Part of a small language model's weights.
Size: width 128, 2 heads of 64, 2.63M parameters.
Architecture: LayerNorm before each block, untied embeddings.
Training: a variant of SOAP for these matrices, 84M tokens.
Each number is 200 + 30 x the weight over its row's rms, rounded and kept within 0 to 999. Layers, rows and columns count from 0. The size before them is the row's rms in percent of the matrix's.

# layer 3 MLP down (transposed), 768x128, rms 0.215, rows 388-442, columns 64-127
101,188,162,194,204,144,223,175,222,160,198,165,169,204,170,221,191,168,236,205,289,213,204,209,225,244,253,189,202,206,271,224,164,198,173,208,172,250,177,177,155,146,186,216,243,216,215,214,238,161,182,241,191,145,219,197,208,250,198,203,194,227,186,224,223
098,285,174,174,201,219,165,196,224,212,152,225,164,193,236,211,173,197,250,222,172,221,213,195,166,178,175,223,207,196,218,192,255,187,228,206,207,241,255,200,224,236,188,226,156,256,236,176,208,152,225,210,219,223,212,248,216,186,216,193,181,233,207,211,207
102,187,207,250,202,184,144,213,187,184,118,202,200,156,189,178,220,257,208,235,223,195,156,154,200,189,173,225,195,245,181,170,213,234,237,192,221,223,179,198,186,192,148,201,221,222,194,181,139,225,189,220,181,175,209,228,208,251,220,190,157,164,215,189,211
103,211,252,195,191,249,165,224,165,193,183,184,218,204,193,168,203,180,178,197,145,173,260,205,187,190,207,226,181,199,170,180,227,199,234,204,209,209,234,221,230,158,169,147,165,175,218,284,169,272,193,198,222,199,142,190,191,202,182,190,222,220,220,234,226
097,190,237,210,198,166,183,200,217,253,212,236,215,244,188,192,258,245,250,188,237,225,222,177,234,170,185,166,166,230,225,191,218,235,240,194,220,241,180,217,221,215,216,235,203,230,148,222,159,189,200,185,185,174,192,179,243,183,202,209,190,163,157,245,254
102,177,208,185,155,216,198,237,240,180,197,186,167,228,240,193,223,222,171,175,182,154,213,203,180,208,189,233,153,159,196,220,216,178,199,170,235,240,188,252,216,188,210,183,195,166,195,219,175,193,192,199,252,217,178,171,198,182,201,217,245,182,224,216,170
103,213,180,204,221,218,188,170,230,200,208,200,206,194,179,181,208,211,219,237,160,228,199,176,190,206,185,187,215,150,235,213,227,182,190,252,188,223,232,171,176,218,205,170,190,182,235,268,204,167,242,230,256,197,181,254,259,219,204,234,200,167,219,147,216
104,191,164,252,191,168,203,173,175,204,181,175,201,190,201,160,232,205,194,170,210,160,187,225,166,174,175,217,196,203,186,191,222,207,165,187,233,218,170,182,207,234,235,177,247,246,238,153,205,241,181,245,128,226,214,172,221,153,220,162,245,197,227,230,177
103,216,251,174,173,211,211,198,232,256,240,243,205,194,237,170,251,224,165,289,216,199,204,226,167,185,176,201,166,194,223,235,165,180,225,204,160,240,209,186,169,201,220,191,237,201,180,180,247,170,248,209,219,212,197,213,201,199,211,153,158,178,233,184,226
101,164,151,222,196,153,186,219,212,199,221,225,292,215,253,181,191,178,213,173,246,164,245,150,212,202,217,206,219,271,165,218,230,150,182,197,186,176,205,228,231,248,211,202,193,207,155,167,209,207,194,228,157,236,165,207,225,179,176,222,256,237,174,186,215
113,184,220,179,188,207,225,170,231,126,193,173,220,184,175,221,145,233,223,125,212,224,220,201,178,187,203,210,199,248,129,163,183,187,178,169,160,174,248,190,203,237,208,238,191,177,164,192,298,207,168,173,241,204,197,172,140,212,186,162,168,231,236,144,186
102,264,163,192,180,217,176,196,233,167,212,250,189,197,203,143,205,225,190,250,226,161,202,148,170,134,183,173,213,219,246,154,202,214,185,185,159,219,156,154,171,123,221,179,220,232,197,138,226,230,198,200,197,158,148,275,181,199,210,203,160,133,174,204,202
083,179,203,182,190,227,215,241,200,167,295,238,253,154,238,189,221,210,190,202,208,239,153,199,285,156,186,201,170,150,192,203,168,188,253,171,219,218,227,230,213,211,226,204,171,230,238,218,177,166,134,203,196,198,198,147,165,191,175,196,192,188,211,171,220
092,158,232,191,195,191,154,198,238,181,251,174,243,199,242,192,209,260,181,179,192,193,172,178,212,228,144,212,210,203,202,185,212,218,207,216,198,225,156,184,199,209,209,225,201,164,245,227,230,203,232,214,252,270,163,144,216,221,163,198,211,177,179,172,215
095,213,198,183,203,186,204,136,218,172,200,234,282,212,188,157,181,266,225,204,225,228,168,219,177,192,173,163,264,218,216,232,196,242,197,231,224,249,188,180,202,202,214,173,228,174,175,173,168,257,225,225,234,218,189,234,246,199,276,223,182,196,213,192,191
091,229,237,238,174,252,208,238,177,189,179,195,217,160,152,199,187,216,194,200,225,255,217,177,186,182,223,164,182,179,250,171,111,223,196,181,221,209,201,206,246,186,220,191,215,219,185,189,137,230,179,204,196,178,192,205,158,184,168,263,199,249,258,234,213
096,159,165,213,192,232,186,160,199,190,171,207,198,238,196,156,190,170,186,195,221,200,252,178,232,246,164,210,156,170,212,221,183,176,195,258,230,214,251,202,163,206,258,191,229,202,235,200,231,196,221,175,221,160,190,204,170,180,140,241,254,253,227,201,255
103,216,174,239,217,285,159,191,209,227,182,197,180,181,164,254,234,148,178,199,202,219,188,194,176,221,202,238,211,231,194,184,191,165,185,227,205,120,182,193,187,191,182,157,170,186,230,178,206,210,147,167,155,191,235,193,245,185,214,165,160,237,230,211,252
098,216,196,163,194,134,190,210,146,181,201,247,226,161,231,202,207,157,193,242,181,217,235,205,244,155,202,195,220,229,244,184,126,225,170,231,156,226,136,199,211,232,171,244,168,233,161,211,185,228,230,185,199,161,195,177,181,155,207,174,197,202,227,254,193
097,187,188,230,161,193,237,168,186,210,204,231,191,249,185,165,160,173,195,256,175,185,143,203,179,152,210,227,221,160,204,194,162,199,201,197,128,194,202,208,209,174,219,183,228,256,131,176,131,173,172,203,182,194,165,212,161,201,135,189,224,195,226,218,258
095,234,167,180,108,174,194,217,204,145,191,189,242,231,217,227,199,191,164,211,214,184,193,157,161,227,213,156,205,190,186,203,192,171,176,158,236,207,200,237,214,223,256,210,241,192,212,201,169,174,242,228,191,153,195,277,202,234,210,251,209,203,193,177,189
090,210,225,218,250,199,184,176,180,213,205,209,158,186,196,141,223,205,204,225,206,258,165,176,158,184,190,216,168,216,175,258,154,174,177,276,188,186,239,199,232,241,197,210,146,211,189,232,235,178,194,147,187,221,155,209,148,193,222,220,174,212,180,170,211
104,197,166,207,209,244,239,212,158,163,221,227,191,250,228,235,175,240,142,187,181,220,159,248,258,170,178,182,173,224,213,155,175,167,226,190,194,198,207,208,167,180,178,174,224,218,125,201,200,175,166,206,213,194,222,218,238,243,137,200,225,158,165,231,179
102,200,189,219,194,212,211,184,201,224,156,213,237,199,210,214,184,214,189,153,215,193,206,188,229,263,218,246,205,178,264,226,124,184,221,187,213,170,213,130,220,173,229,178,246,186,161,141,224,186,174,179,283,223,212,210,212,209,191,204,177,201,210,205,210
111,216,147,184,170,262,198,169,172,189,214,156,142,132,185,176,170,198,195,180,228,214,191,245,183,215,185,214,149,207,214,165,219,220,222,256,220,189,160,213,214,184,201,192,216,174,265,217,247,220,216,216,173,187,138,172,215,228,199,210,200,254,203,166,238
106,197,171,196,213,177,229,176,203,157,204,205,236,187,268,260,202,229,151,183,209,226,189,241,224,176,194,219,143,181,159,123,212,196,220,163,193,206,256,221,177,174,183,220,180,218,188,177,148,231,237,189,174,145,149,199,185,229,175,182,225,191,252,236,252
104,122,231,212,161,243,178,194,207,200,203,211,169,265,212,213,196,157,175,241,140,188,171,164,178,142,225,176,191,164,184,164,218,146,190,210,213,219,159,183,192,247,202,159,189,148,173,196,196,245,174,148,202,193,192,188,179,214,206,216,210,194,191,182,183
103,182,200,228,191,150,174,163,212,214,208,201,179,217,203,240,180,225,197,189,197,223,224,241,211,211,184,197,199,231,174,205,210,207,233,256,201,206,216,241,216,187,220,173,201,180,240,168,217,213,177,191,153,191,179,131,169,144,210,170,265,187,208,244,132
094,164,241,185,192,184,215,210,243,186,203,198,269,171,182,184,177,185,238,206,224,218,190,151,179,174,193,178,193,180,201,239,216,195,185,228,257,229,168,180,191,226,169,181,149,229,189,170,202,223,158,202,173,208,231,203,212,194,207,219,184,200,182,181,260
112,182,205,155,211,207,155,196,230,144,230,148,223,175,185,172,220,189,173,231,159,255,248,235,177,201,203,167,246,169,191,170,239,179,220,180,151,239,217,172,174,166,204,217,183,167,233,217,188,230,209,169,184,121,264,192,212,185,253,203,179,177,184,169,219
096,169,145,212,193,225,177,217,178,180,219,176,202,202,185,215,248,194,157,197,169,174,179,211,201,261,199,158,197,180,119,168,207,228,204,184,213,187,167,188,201,161,226,161,127,221,198,225,190,152,194,202,165,244,149,201,222,214,173,175,228,175,225,249,205
092,200,210,220,201,183,247,169,206,160,181,204,169,223,224,219,226,165,215,179,215,216,190,182,178,192,229,175,144,179,139,236,168,165,197,144,189,220,225,160,193,270,204,189,166,197,220,197,161,199,217,229,178,231,207,161,158,223,210,187,245,229,192,176,190
096,179,207,186,221,199,173,157,254,199,139,148,223,151,170,218,224,210,160,189,216,237,251,222,236,241,184,187,235,217,195,168,230,169,192,260,184,219,253,162,269,215,242,225,222,141,229,173,217,176,210,167,205,186,211,227,240,187,197,215,194,185,181,171,171
091,263,174,211,218,203,183,276,211,187,154,177,152,230,234,225,168,178,130,167,189,142,229,165,189,273,225,206,208,221,184,193,257,250,261,263,188,219,150,224,208,189,225,207,260,198,105,190,192,174,207,214,202,192,201,226,208,210,216,183,227,213,204,251,188
088,235,189,177,228,194,226,148,224,248,141,246,180,194,218,100,186,218,200,187,198,161,197,159,282,186,168,186,173,151,231,209,228,206,180,195,215,239,200,241,208,189,191,179,205,185,185,201,162,172,176,168,196,205,187,186,201,255,156,202,224,198,163,195,174
094,201,157,194,154,175,202,207,203,173,200,202,209,185,204,162,233,186,228,210,190,194,249,191,178,274,203,235,179,116,175,197,230,230,197,217,176,191,213,217,241,234,180,228,163,160,180,189,158,163,221,251,208,178,165,172,259,161,165,237,244,233,175,194,227
099,164,202,248,230,179,225,141,184,180,202,165,183,226,269,183,217,241,207,165,230,185,262,155,182,169,214,134,188,238,179,188,193,208,205,210,248,218,219,193,178,210,231,223,234,208,248,158,189,167,239,227,213,190,189,159,178,233,149,182,165,157,260,245,181
092,149,236,220,199,216,211,209,159,193,203,216,214,208,164,178,227,184,226,189,190,192,196,239,239,119,157,241,213,164,208,204,182,130,202,156,225,214,205,221,192,161,200,168,216,176,203,157,166,209,268,230,191,157,196,195,157,156,167,279,203,177,175,238,207
100,199,152,183,196,210,211,213,210,233,175,229,167,223,196,199,228,183,183,221,184,238,163,201,158,206,205,224,175,192,241,251,175,255,143,185,188,164,197,167,215,194,205,216,206,154,260,216,202,193,183,212,276,251,192,220,153,253,194,143,199,282,195,187,202
093,176,195,178,226,204,227,255,196,198,277,192,230,230,215,199,188,216,160,145,200,195,208,221,209,212,190,240,159,216,227,169,235,199,149,193,133,245,171,189,162,210,217,185,204,199,150,175,192,247,173,183,181,276,185,244,139,181,198,204,204,226,243,231,232
105,203,228,222,177,209,220,216,227,174,244,138,219,200,258,205,193,270,169,252,177,216,189,177,129,245,241,180,162,196,209,254,251,186,165,146,194,189,253,186,124,199,213,170,220,201,210,244,216,218,172,212,201,206,208,227,205,220,229,186,181,182,176,167,237
108,237,168,227,240,179,172,161,179,236,208,195,157,220,162,136,216,166,201,197,189,205,159,222,174,156,180,231,211,136,235,200,223,237,213,192,238,173,220,211,181,158,220,186,187,200,206,172,221,238,159,163,195,225,166,149,268,238,180,209,223,201,216,208,221
113,197,170,210,222,183,245,233,181,153,156,190,170,228,255,227,135,199,170,210,221,232,133,194,167,161,247,174,222,187,196,186,216,198,195,196,202,201,208,140,206,205,224,177,193,198,232,191,154,226,188,188,195,227,234,218,206,234,203,228,186,232,274,235,183
095,201,216,221,199,239,208,242,166,218,188,133,216,215,180,171,199,209,183,229,210,175,209,209,197,211,174,197,264,190,192,153,259,189,194,229,192,167,159,218,185,177,192,168,171,202,197,183,261,210,234,257,222,188,206,202,183,194,205,159,170,241,228,194,286
101,223,197,240,211,266,154,175,227,228,200,202,169,189,210,187,200,122,218,251,204,205,176,164,209,153,161,196,135,132,216,185,217,224,150,187,206,228,185,192,200,174,181,244,201,213,215,210,209,244,209,195,186,179,191,205,182,195,182,129,217,151,156,172,164
102,167,216,178,232,188,242,205,213,182,158,186,234,232,196,122,213,202,201,218,189,255,216,146,196,252,197,183,234,170,207,164,286,221,162,229,178,177,184,209,226,177,221,237,202,151,189,203,194,207,205,172,191,177,176,178,206,167,173,118,184,218,199,212,214
092,169,173,179,152,200,219,254,222,202,243,206,242,199,192,134,195,242,195,223,205,172,147,225,189,171,181,187,224,196,201,192,182,168,243,226,211,214,199,169,231,225,244,184,179,201,173,258,173,164,207,227,147,190,190,207,170,191,204,200,221,263,188,246,244
086,179,251,231,150,194,189,202,192,214,190,209,214,182,218,169,182,169,232,186,199,224,194,180,208,205,164,201,227,191,215,139,227,141,218,190,182,164,246,160,240,205,184,174,178,201,214,221,202,202,246,166,134,223,205,213,224,180,247,251,201,193,248,199,208
103,230,187,188,168,188,218,200,203,244,222,175,130,189,199,256,239,142,159,185,238,195,189,217,254,211,175,196,192,190,180,213,183,173,159,187,185,174,216,216,210,202,208,227,176,234,155,221,224,188,183,204,147,208,202,177,256,228,214,197,179,188,135,240,206
100,228,226,205,197,204,194,216,241,199,186,185,223,231,216,213,209,215,228,246,168,210,201,171,161,174,196,215,205,222,259,228,170,243,137,175,199,189,208,210,238,203,200,181,194,211,211,182,192,175,182,252,190,199,166,241,250,190,181,196,248,237,148,251,211
106,189,236,193,190,242,139,211,204,156,221,242,196,199,238,200,157,248,243,219,201,231,171,202,223,147,169,154,249,217,189,205,223,212,185,186,165,209,159,230,186,213,165,192,213,234,241,250,182,153,197,190,176,156,234,163,124,227,188,228,167,196,213,210,218
096,253,213,218,168,202,191,224,223,232,190,217,187,215,237,162,159,225,208,184,220,174,176,146,221,177,184,266,200,255,172,208,219,247,188,198,253,177,223,260,194,136,191,175,205,180,222,155,210,224,208,212,196,184,189,234,227,228,196,244,199,164,186,278,142
091,207,228,203,232,195,162,217,191,178,224,151,272,163,171,174,200,232,248,188,171,174,195,199,216,218,191,140,142,236,196,244,245,186,176,238,179,186,193,178,252,222,211,184,163,217,142,221,140,226,131,206,213,195,186,161,198,199,181,169,192,189,188,200,220
097,138,159,226,214,204,197,191,193,202,222,185,227,200,281,213,211,276,183,188,185,174,171,189,216,192,215,221,188,190,181,166,217,197,150,208,159,207,230,156,223,185,201,175,222,209,263,171,223,207,149,207,247,246,175,212,179,293,166,220,206,226,204,119,187
101,207,192,207,190,189,203,160,230,189,189,174,266,153,251,223,176,212,180,181,162,217,201,190,176,156,170,213,183,183,191,204,176,175,231,161,184,178,214,212,191,174,168,232,222,208,144,202,179,155,159,147,218,220,222,209,181,174,168,233,178,215,192,170,217
# layer 3 MLP up, 768x128, rms 0.229, rows 389-442, columns 64-127
100,208,138,236,204,192,230,215,195,198,154,208,233,213,196,218,226,189,183,256,213,203,212,128,211,232,159,232,214,285,186,208,199,149,191,162,241,130,194,126,194,181,172,229,220,200,244,253,196,203,159,193,232,224,198,241,192,202,194,196,159,187,184,214,184
095,153,205,147,247,211,202,189,206,182,179,206,264,191,191,190,213,176,237,195,205,168,178,175,220,213,210,219,200,254,156,187,202,172,179,226,209,149,211,214,221,204,181,237,187,215,178,213,231,162,182,126,168,177,219,218,182,219,155,199,198,244,255,170,182
103,164,246,189,240,169,201,138,202,242,176,173,222,199,204,181,219,180,268,212,223,162,164,159,151,227,218,186,182,193,267,233,216,231,197,237,220,194,229,235,221,191,200,221,133,184,202,213,189,204,199,185,186,181,257,231,214,204,232,192,140,183,205,180,245
093,233,202,205,200,188,198,242,192,196,215,171,208,208,174,160,131,189,176,185,185,167,165,207,188,216,274,170,214,185,219,215,208,186,170,230,194,165,185,241,232,178,211,185,200,207,213,225,223,162,256,192,201,231,153,196,190,236,211,177,193,179,182,152,242
097,229,240,199,167,209,201,196,173,217,189,221,176,194,201,251,151,225,258,192,166,220,221,139,231,228,217,188,239,136,175,193,246,197,144,219,241,223,207,203,192,222,154,157,185,168,214,166,203,192,220,215,164,233,178,202,197,198,176,208,194,182,192,173,200
099,224,188,213,231,214,232,202,206,218,141,145,180,209,159,217,226,239,219,263,242,217,217,189,144,156,193,148,198,184,203,217,230,213,256,165,223,179,189,238,213,216,248,147,158,233,166,187,167,213,173,172,177,203,194,218,203,201,186,202,242,166,224,217,215
107,181,188,185,221,193,161,212,194,179,239,232,211,217,209,194,190,199,213,250,190,252,250,191,128,205,165,193,195,174,196,238,184,230,146,198,215,141,215,237,199,129,221,239,275,208,214,206,222,226,168,231,226,178,181,213,212,178,169,172,179,159,155,236,228
101,231,196,212,209,188,232,187,204,129,217,226,217,237,246,186,215,223,205,182,227,220,229,155,158,234,176,211,226,157,172,204,183,199,147,133,206,210,223,205,245,191,219,232,197,196,193,229,245,150,207,174,170,295,148,191,197,225,196,227,211,180,219,180,190
088,201,179,161,193,167,237,185,256,182,175,151,177,227,187,185,183,192,195,161,207,171,230,201,196,154,225,189,202,205,209,225,169,185,165,227,212,184,224,254,190,252,217,148,174,221,192,223,196,149,244,214,240,255,221,208,200,184,147,183,220,175,207,172,160
102,162,201,185,222,231,198,184,187,183,194,190,196,161,206,202,228,271,230,155,174,241,168,164,160,216,222,219,211,249,240,212,197,171,239,171,199,199,235,174,228,192,175,164,190,144,221,208,167,188,180,229,191,139,256,143,172,242,145,178,189,179,194,190,185
109,201,215,184,211,200,181,188,212,218,195,136,176,225,227,182,208,194,208,187,229,213,145,163,200,186,219,168,210,176,214,228,197,249,222,192,203,165,178,263,170,192,203,240,163,191,146,134,167,185,253,192,225,238,239,265,188,217,133,200,188,234,208,160,162
103,167,170,189,242,136,176,167,240,180,232,219,194,198,164,236,191,156,209,177,245,179,192,150,162,172,216,248,165,216,224,204,192,177,180,189,170,198,212,213,166,181,179,195,200,202,165,185,252,242,214,219,181,183,225,247,266,167,195,225,256,206,192,217,217
095,155,243,178,224,250,243,258,144,200,218,216,143,237,201,248,144,172,209,143,210,209,263,226,193,192,247,196,204,223,206,216,187,191,214,191,193,223,203,221,155,181,174,161,234,219,202,236,171,217,197,159,215,187,160,301,157,221,173,174,245,205,255,221,191
109,253,158,218,177,233,210,216,133,199,198,197,194,173,203,236,220,204,243,168,194,202,222,224,213,140,273,226,152,207,228,166,240,183,184,233,175,176,178,164,144,160,237,214,213,261,220,186,172,192,169,215,243,220,180,151,165,193,167,165,183,165,224,264,222
095,187,239,223,223,215,222,198,234,194,247,228,195,199,191,165,235,197,212,156,209,208,176,261,198,222,206,231,144,214,157,174,192,238,178,219,227,198,192,211,207,247,170,203,201,228,249,161,181,158,191,174,202,218,184,169,174,158,168,179,189,239,175,166,253
106,185,218,178,254,192,202,220,207,171,219,180,174,219,170,233,199,180,212,232,174,180,216,240,154,176,211,216,184,180,217,248,217,183,218,215,133,185,223,208,133,241,223,231,220,170,181,179,220,224,258,213,190,224,227,173,210,157,234,242,218,194,257,200,189
098,232,185,224,216,256,220,222,246,228,228,151,194,246,191,248,215,213,183,112,218,263,200,213,185,140,233,206,193,199,181,238,160,204,212,210,169,239,194,200,185,223,190,133,176,235,233,222,218,206,172,187,241,196,236,180,214,232,210,236,189,196,183,217,247
088,211,223,166,243,208,181,239,230,260,248,141,223,209,262,208,188,224,243,170,173,216,193,251,228,201,193,212,195,206,260,182,204,215,162,143,177,175,231,148,163,230,169,222,234,223,161,231,196,192,271,189,244,194,196,195,197,179,211,229,145,198,201,144,202
113,209,224,190,200,216,205,237,176,232,168,232,165,172,201,244,206,201,246,207,228,187,255,192,186,209,212,224,170,227,215,182,214,221,198,198,208,221,190,203,175,163,187,257,226,246,231,257,156,196,177,203,157,157,219,194,169,190,158,140,200,203,144,197,103
106,170,208,156,216,256,215,153,195,207,178,256,167,125,181,217,154,234,235,191,262,239,204,239,232,184,204,239,256,173,164,213,199,208,179,183,203,217,192,199,214,190,230,250,203,223,204,186,195,147,227,188,161,179,179,185,198,164,234,178,190,204,172,150,196
094,220,214,206,212,130,167,162,216,233,241,240,148,163,198,244,183,235,193,225,154,217,233,229,235,201,220,144,186,202,180,171,207,229,189,172,164,191,170,243,128,210,179,201,252,251,170,223,217,212,170,211,189,160,201,180,179,227,147,215,197,268,197,208,253
099,260,191,194,175,263,208,217,214,233,212,222,223,241,275,213,184,208,150,178,247,239,146,187,214,147,176,192,237,171,183,179,174,218,251,162,205,187,207,198,184,185,211,212,235,187,180,216,183,205,169,216,214,231,222,213,205,178,178,204,193,183,153,224,228
101,246,220,158,219,229,194,154,168,219,174,221,222,208,169,184,230,187,200,195,175,264,167,206,242,141,189,236,179,260,209,176,218,237,211,220,184,125,167,234,197,193,188,160,181,212,165,196,167,226,206,217,235,149,226,209,200,186,214,206,202,221,121,179,210
123,216,229,226,209,176,147,205,281,230,226,157,175,195,176,227,206,159,213,205,194,205,219,212,200,198,203,214,207,156,198,203,171,175,217,234,197,236,228,208,190,214,207,205,168,145,225,202,164,213,180,196,152,206,181,180,156,234,162,147,143,199,163,184,196
098,241,217,191,216,219,182,213,189,200,235,152,242,250,155,199,186,201,162,187,172,188,256,227,186,189,198,187,206,185,217,190,187,180,189,144,195,203,175,164,193,163,188,171,176,217,220,204,242,228,180,185,183,217,226,173,244,205,199,211,182,214,191,194,264
092,196,176,229,167,170,219,197,166,186,190,214,209,224,216,195,239,163,197,181,197,219,207,178,173,190,199,167,190,191,190,134,188,244,237,250,215,183,233,219,231,191,204,235,214,230,191,173,248,233,185,240,242,220,224,190,258,197,178,191,119,211,236,209,173
098,179,220,176,252,179,210,185,223,191,205,213,273,186,189,257,201,211,200,208,247,186,137,171,170,147,209,222,189,173,217,214,161,173,177,120,208,242,175,214,157,204,211,222,210,210,162,229,189,154,214,153,229,192,162,211,194,246,238,177,219,216,187,179,221
102,175,207,200,198,206,199,211,186,201,203,238,184,270,198,183,186,265,210,228,196,196,280,122,198,172,194,236,149,242,221,198,207,238,220,158,174,173,160,256,178,166,248,194,210,219,220,186,228,158,164,217,221,227,195,186,193,167,201,191,206,231,181,176,237
101,233,204,207,195,184,234,159,164,235,210,178,177,167,166,193,199,164,212,230,180,144,169,250,155,227,206,229,209,176,183,223,178,178,210,163,195,192,178,136,217,157,178,216,176,158,181,236,199,243,207,168,194,163,220,183,192,113,266,179,207,206,201,208,199
093,195,197,224,184,208,225,196,213,215,201,148,244,186,209,240,193,197,209,220,171,204,179,195,168,205,213,189,252,151,149,175,192,240,191,242,174,229,153,205,220,222,212,208,182,180,188,208,247,213,193,213,205,193,214,205,143,212,203,173,181,204,196,172,268
090,215,165,210,184,197,179,249,174,176,210,190,138,200,241,222,169,224,189,260,187,198,169,200,213,234,232,208,194,220,195,176,206,227,202,262,142,206,219,194,192,184,152,170,173,218,217,261,156,212,246,142,151,159,245,246,136,203,185,230,219,191,203,175,186
103,220,200,231,166,178,185,192,214,230,197,182,168,234,239,240,223,167,202,164,173,256,160,170,225,206,235,243,226,179,218,213,152,199,186,163,185,156,203,200,218,212,218,281,164,243,230,208,222,223,216,146,189,231,186,180,135,198,210,170,158,205,202,256,218
082,162,175,208,187,241,242,184,220,199,238,170,208,246,260,200,198,202,157,194,250,209,209,141,193,184,259,210,215,202,250,238,193,218,253,189,245,197,232,156,179,232,225,217,193,177,195,190,202,200,230,216,150,253,190,112,209,187,220,178,232,199,211,257,240
107,141,241,185,182,203,185,230,218,204,187,210,187,201,207,238,186,159,164,230,190,184,241,258,198,198,264,201,204,237,201,211,191,189,206,193,221,166,212,188,170,233,197,226,210,216,215,163,225,149,175,214,239,124,218,181,159,253,254,185,164,247,280,202,172
092,244,148,234,226,274,195,164,192,210,192,177,225,225,180,213,158,174,221,196,245,143,239,173,252,209,221,253,202,182,193,173,165,245,217,225,159,238,228,147,204,180,219,221,217,211,239,151,257,223,187,201,235,195,202,216,126,209,173,200,192,207,183,205,294
102,261,205,186,210,260,197,151,188,246,172,251,206,238,239,167,245,231,155,187,181,197,210,236,209,274,185,232,177,230,180,171,172,151,178,133,245,180,175,172,130,268,233,255,239,231,207,228,168,188,209,193,182,248,222,220,235,225,215,192,226,179,204,211,243
113,151,190,202,244,194,221,183,210,201,172,231,231,231,175,265,206,159,237,207,163,169,239,208,197,210,199,183,224,225,212,248,199,219,202,220,175,149,182,165,186,215,184,238,194,228,187,184,208,172,143,153,186,168,199,225,139,207,211,162,195,246,217,183,185
103,219,239,212,229,176,192,199,200,193,172,231,225,199,209,232,170,164,259,248,202,190,205,180,239,269,209,169,182,178,203,212,221,186,210,181,222,236,195,155,180,151,177,184,213,248,192,227,156,232,174,182,160,141,186,216,205,171,158,224,193,151,203,170,158
101,217,187,236,164,218,191,210,199,199,143,189,162,146,218,232,210,249,246,164,175,194,154,162,177,190,176,202,194,182,199,200,203,209,180,216,228,213,224,203,195,176,176,215,225,176,170,211,207,223,222,207,194,146,262,183,210,247,197,199,275,181,142,250,224
106,191,217,188,216,174,238,232,195,218,193,243,225,224,154,206,210,178,193,175,168,182,235,237,226,205,243,206,233,185,219,230,154,184,248,168,198,176,199,197,163,185,175,175,167,225,166,181,152,185,208,204,190,246,133,148,170,250,256,227,202,163,257,154,194
092,196,191,222,242,212,195,138,198,229,235,181,162,175,183,169,178,163,199,167,208,208,193,165,167,159,195,250,198,147,274,207,214,202,191,214,198,225,182,151,210,190,205,264,162,159,254,197,187,218,232,194,221,226,232,190,190,215,194,198,234,142,202,219,188
103,261,160,217,161,180,191,197,264,271,253,215,208,156,145,174,196,233,230,173,161,205,184,216,245,184,215,162,235,170,190,182,204,169,189,219,231,175,186,190,198,279,179,171,139,199,197,176,215,209,156,233,200,248,220,213,173,214,214,214,182,176,195,203,178
101,224,174,211,178,184,196,191,165,165,193,195,173,183,229,237,176,253,178,200,154,209,211,191,133,169,199,253,221,165,197,196,167,164,235,176,181,212,144,211,148,190,236,192,243,216,164,190,156,188,222,141,240,164,187,230,233,251,193,237,181,210,206,161,261
100,185,232,193,193,179,198,205,148,188,173,182,161,209,232,240,194,186,199,181,200,186,202,193,198,179,171,205,191,224,205,152,213,194,208,171,214,209,182,258,218,222,222,157,171,169,200,218,221,192,238,167,219,194,226,233,190,220,159,183,204,246,192,216,128
101,215,211,125,239,190,235,203,190,237,181,178,199,217,189,214,218,190,211,213,179,177,178,241,177,169,214,204,186,211,172,186,142,176,182,242,165,245,158,206,179,199,167,261,180,220,239,190,171,176,218,225,162,185,189,177,263,194,216,228,255,196,211,230,211
085,224,209,200,173,214,216,212,233,175,237,231,227,171,224,252,179,216,198,216,206,261,216,195,181,219,221,157,155,224,212,165,180,220,249,196,139,164,185,117,205,184,199,195,205,211,177,240,188,218,151,203,246,201,147,201,229,235,224,219,200,209,145,213,218
092,241,227,245,229,194,211,197,186,200,168,199,152,214,172,231,186,155,158,147,233,218,238,145,179,152,226,226,174,248,266,203,177,162,224,187,152,227,164,198,204,196,213,224,201,251,185,203,179,170,230,205,202,209,204,216,229,187,174,227,190,159,224,236,212
108,206,250,202,185,182,176,209,190,179,215,231,260,165,247,205,202,231,290,232,196,170,216,244,186,151,235,195,172,217,171,187,199,211,209,176,191,193,194,191,210,199,174,196,264,205,175,228,193,225,218,161,169,265,190,181,161,132,206,203,191,174,200,162,193
102,188,220,207,179,140,202,213,195,153,169,232,180,228,212,211,176,194,278,153,150,220,162,223,169,220,188,163,178,165,162,216,157,219,224,242,202,197,232,216,187,223,224,181,209,137,248,235,171,235,161,209,229,174,220,164,218,213,233,236,201,180,220,194,200
108,174,167,149,191,202,227,210,180,170,196,172,178,203,254,197,227,201,213,178,228,188,166,173,132,167,256,155,236,183,190,178,214,222,206,183,184,217,210,185,190,257,166,175,174,222,211,218,200,153,216,203,186,158,187,185,182,195,189,203,194,161,222,144,200
107,192,220,177,260,191,216,208,196,164,192,269,175,201,221,271,193,194,230,243,193,219,272,190,202,213,216,176,187,183,200,237,241,229,212,207,162,260,204,184,237,221,223,195,190,198,206,197,192,173,163,183,169,242,184,205,136,209,227,171,208,186,188,147,218
090,183,196,220,203,232,231,183,191,171,202,221,213,213,136,214,222,218,172,232,188,205,286,219,184,194,177,207,194,180,213,180,190,141,170,202,241,139,218,244,267,223,160,200,223,171,225,224,179,171,177,186,191,207,220,142,231,184,193,257,172,169,198,247,205
095,203,162,211,239,165,188,265,208,194,183,146,163,207,205,179,181,271,210,179,209,182,226,209,176,178,207,194,219,179,176,249,204,237,156,166,156,163,230,244,172,174,204,228,222,228,180,195,210,217,173,205,177,240,222,278,207,148,204,310,167,229,218,180,115
096,189,248,204,176,251,204,216,166,208,168,167,192,209,213,243,213,185,175,153,217,234,127,178,212,220,199,208,223,199,201,239,204,234,186,290,189,179,194,176,190,208,178,265,192,162,201,183,203,157,231,206,255,181,182,171,162,195,209,182,214,211,184,220,215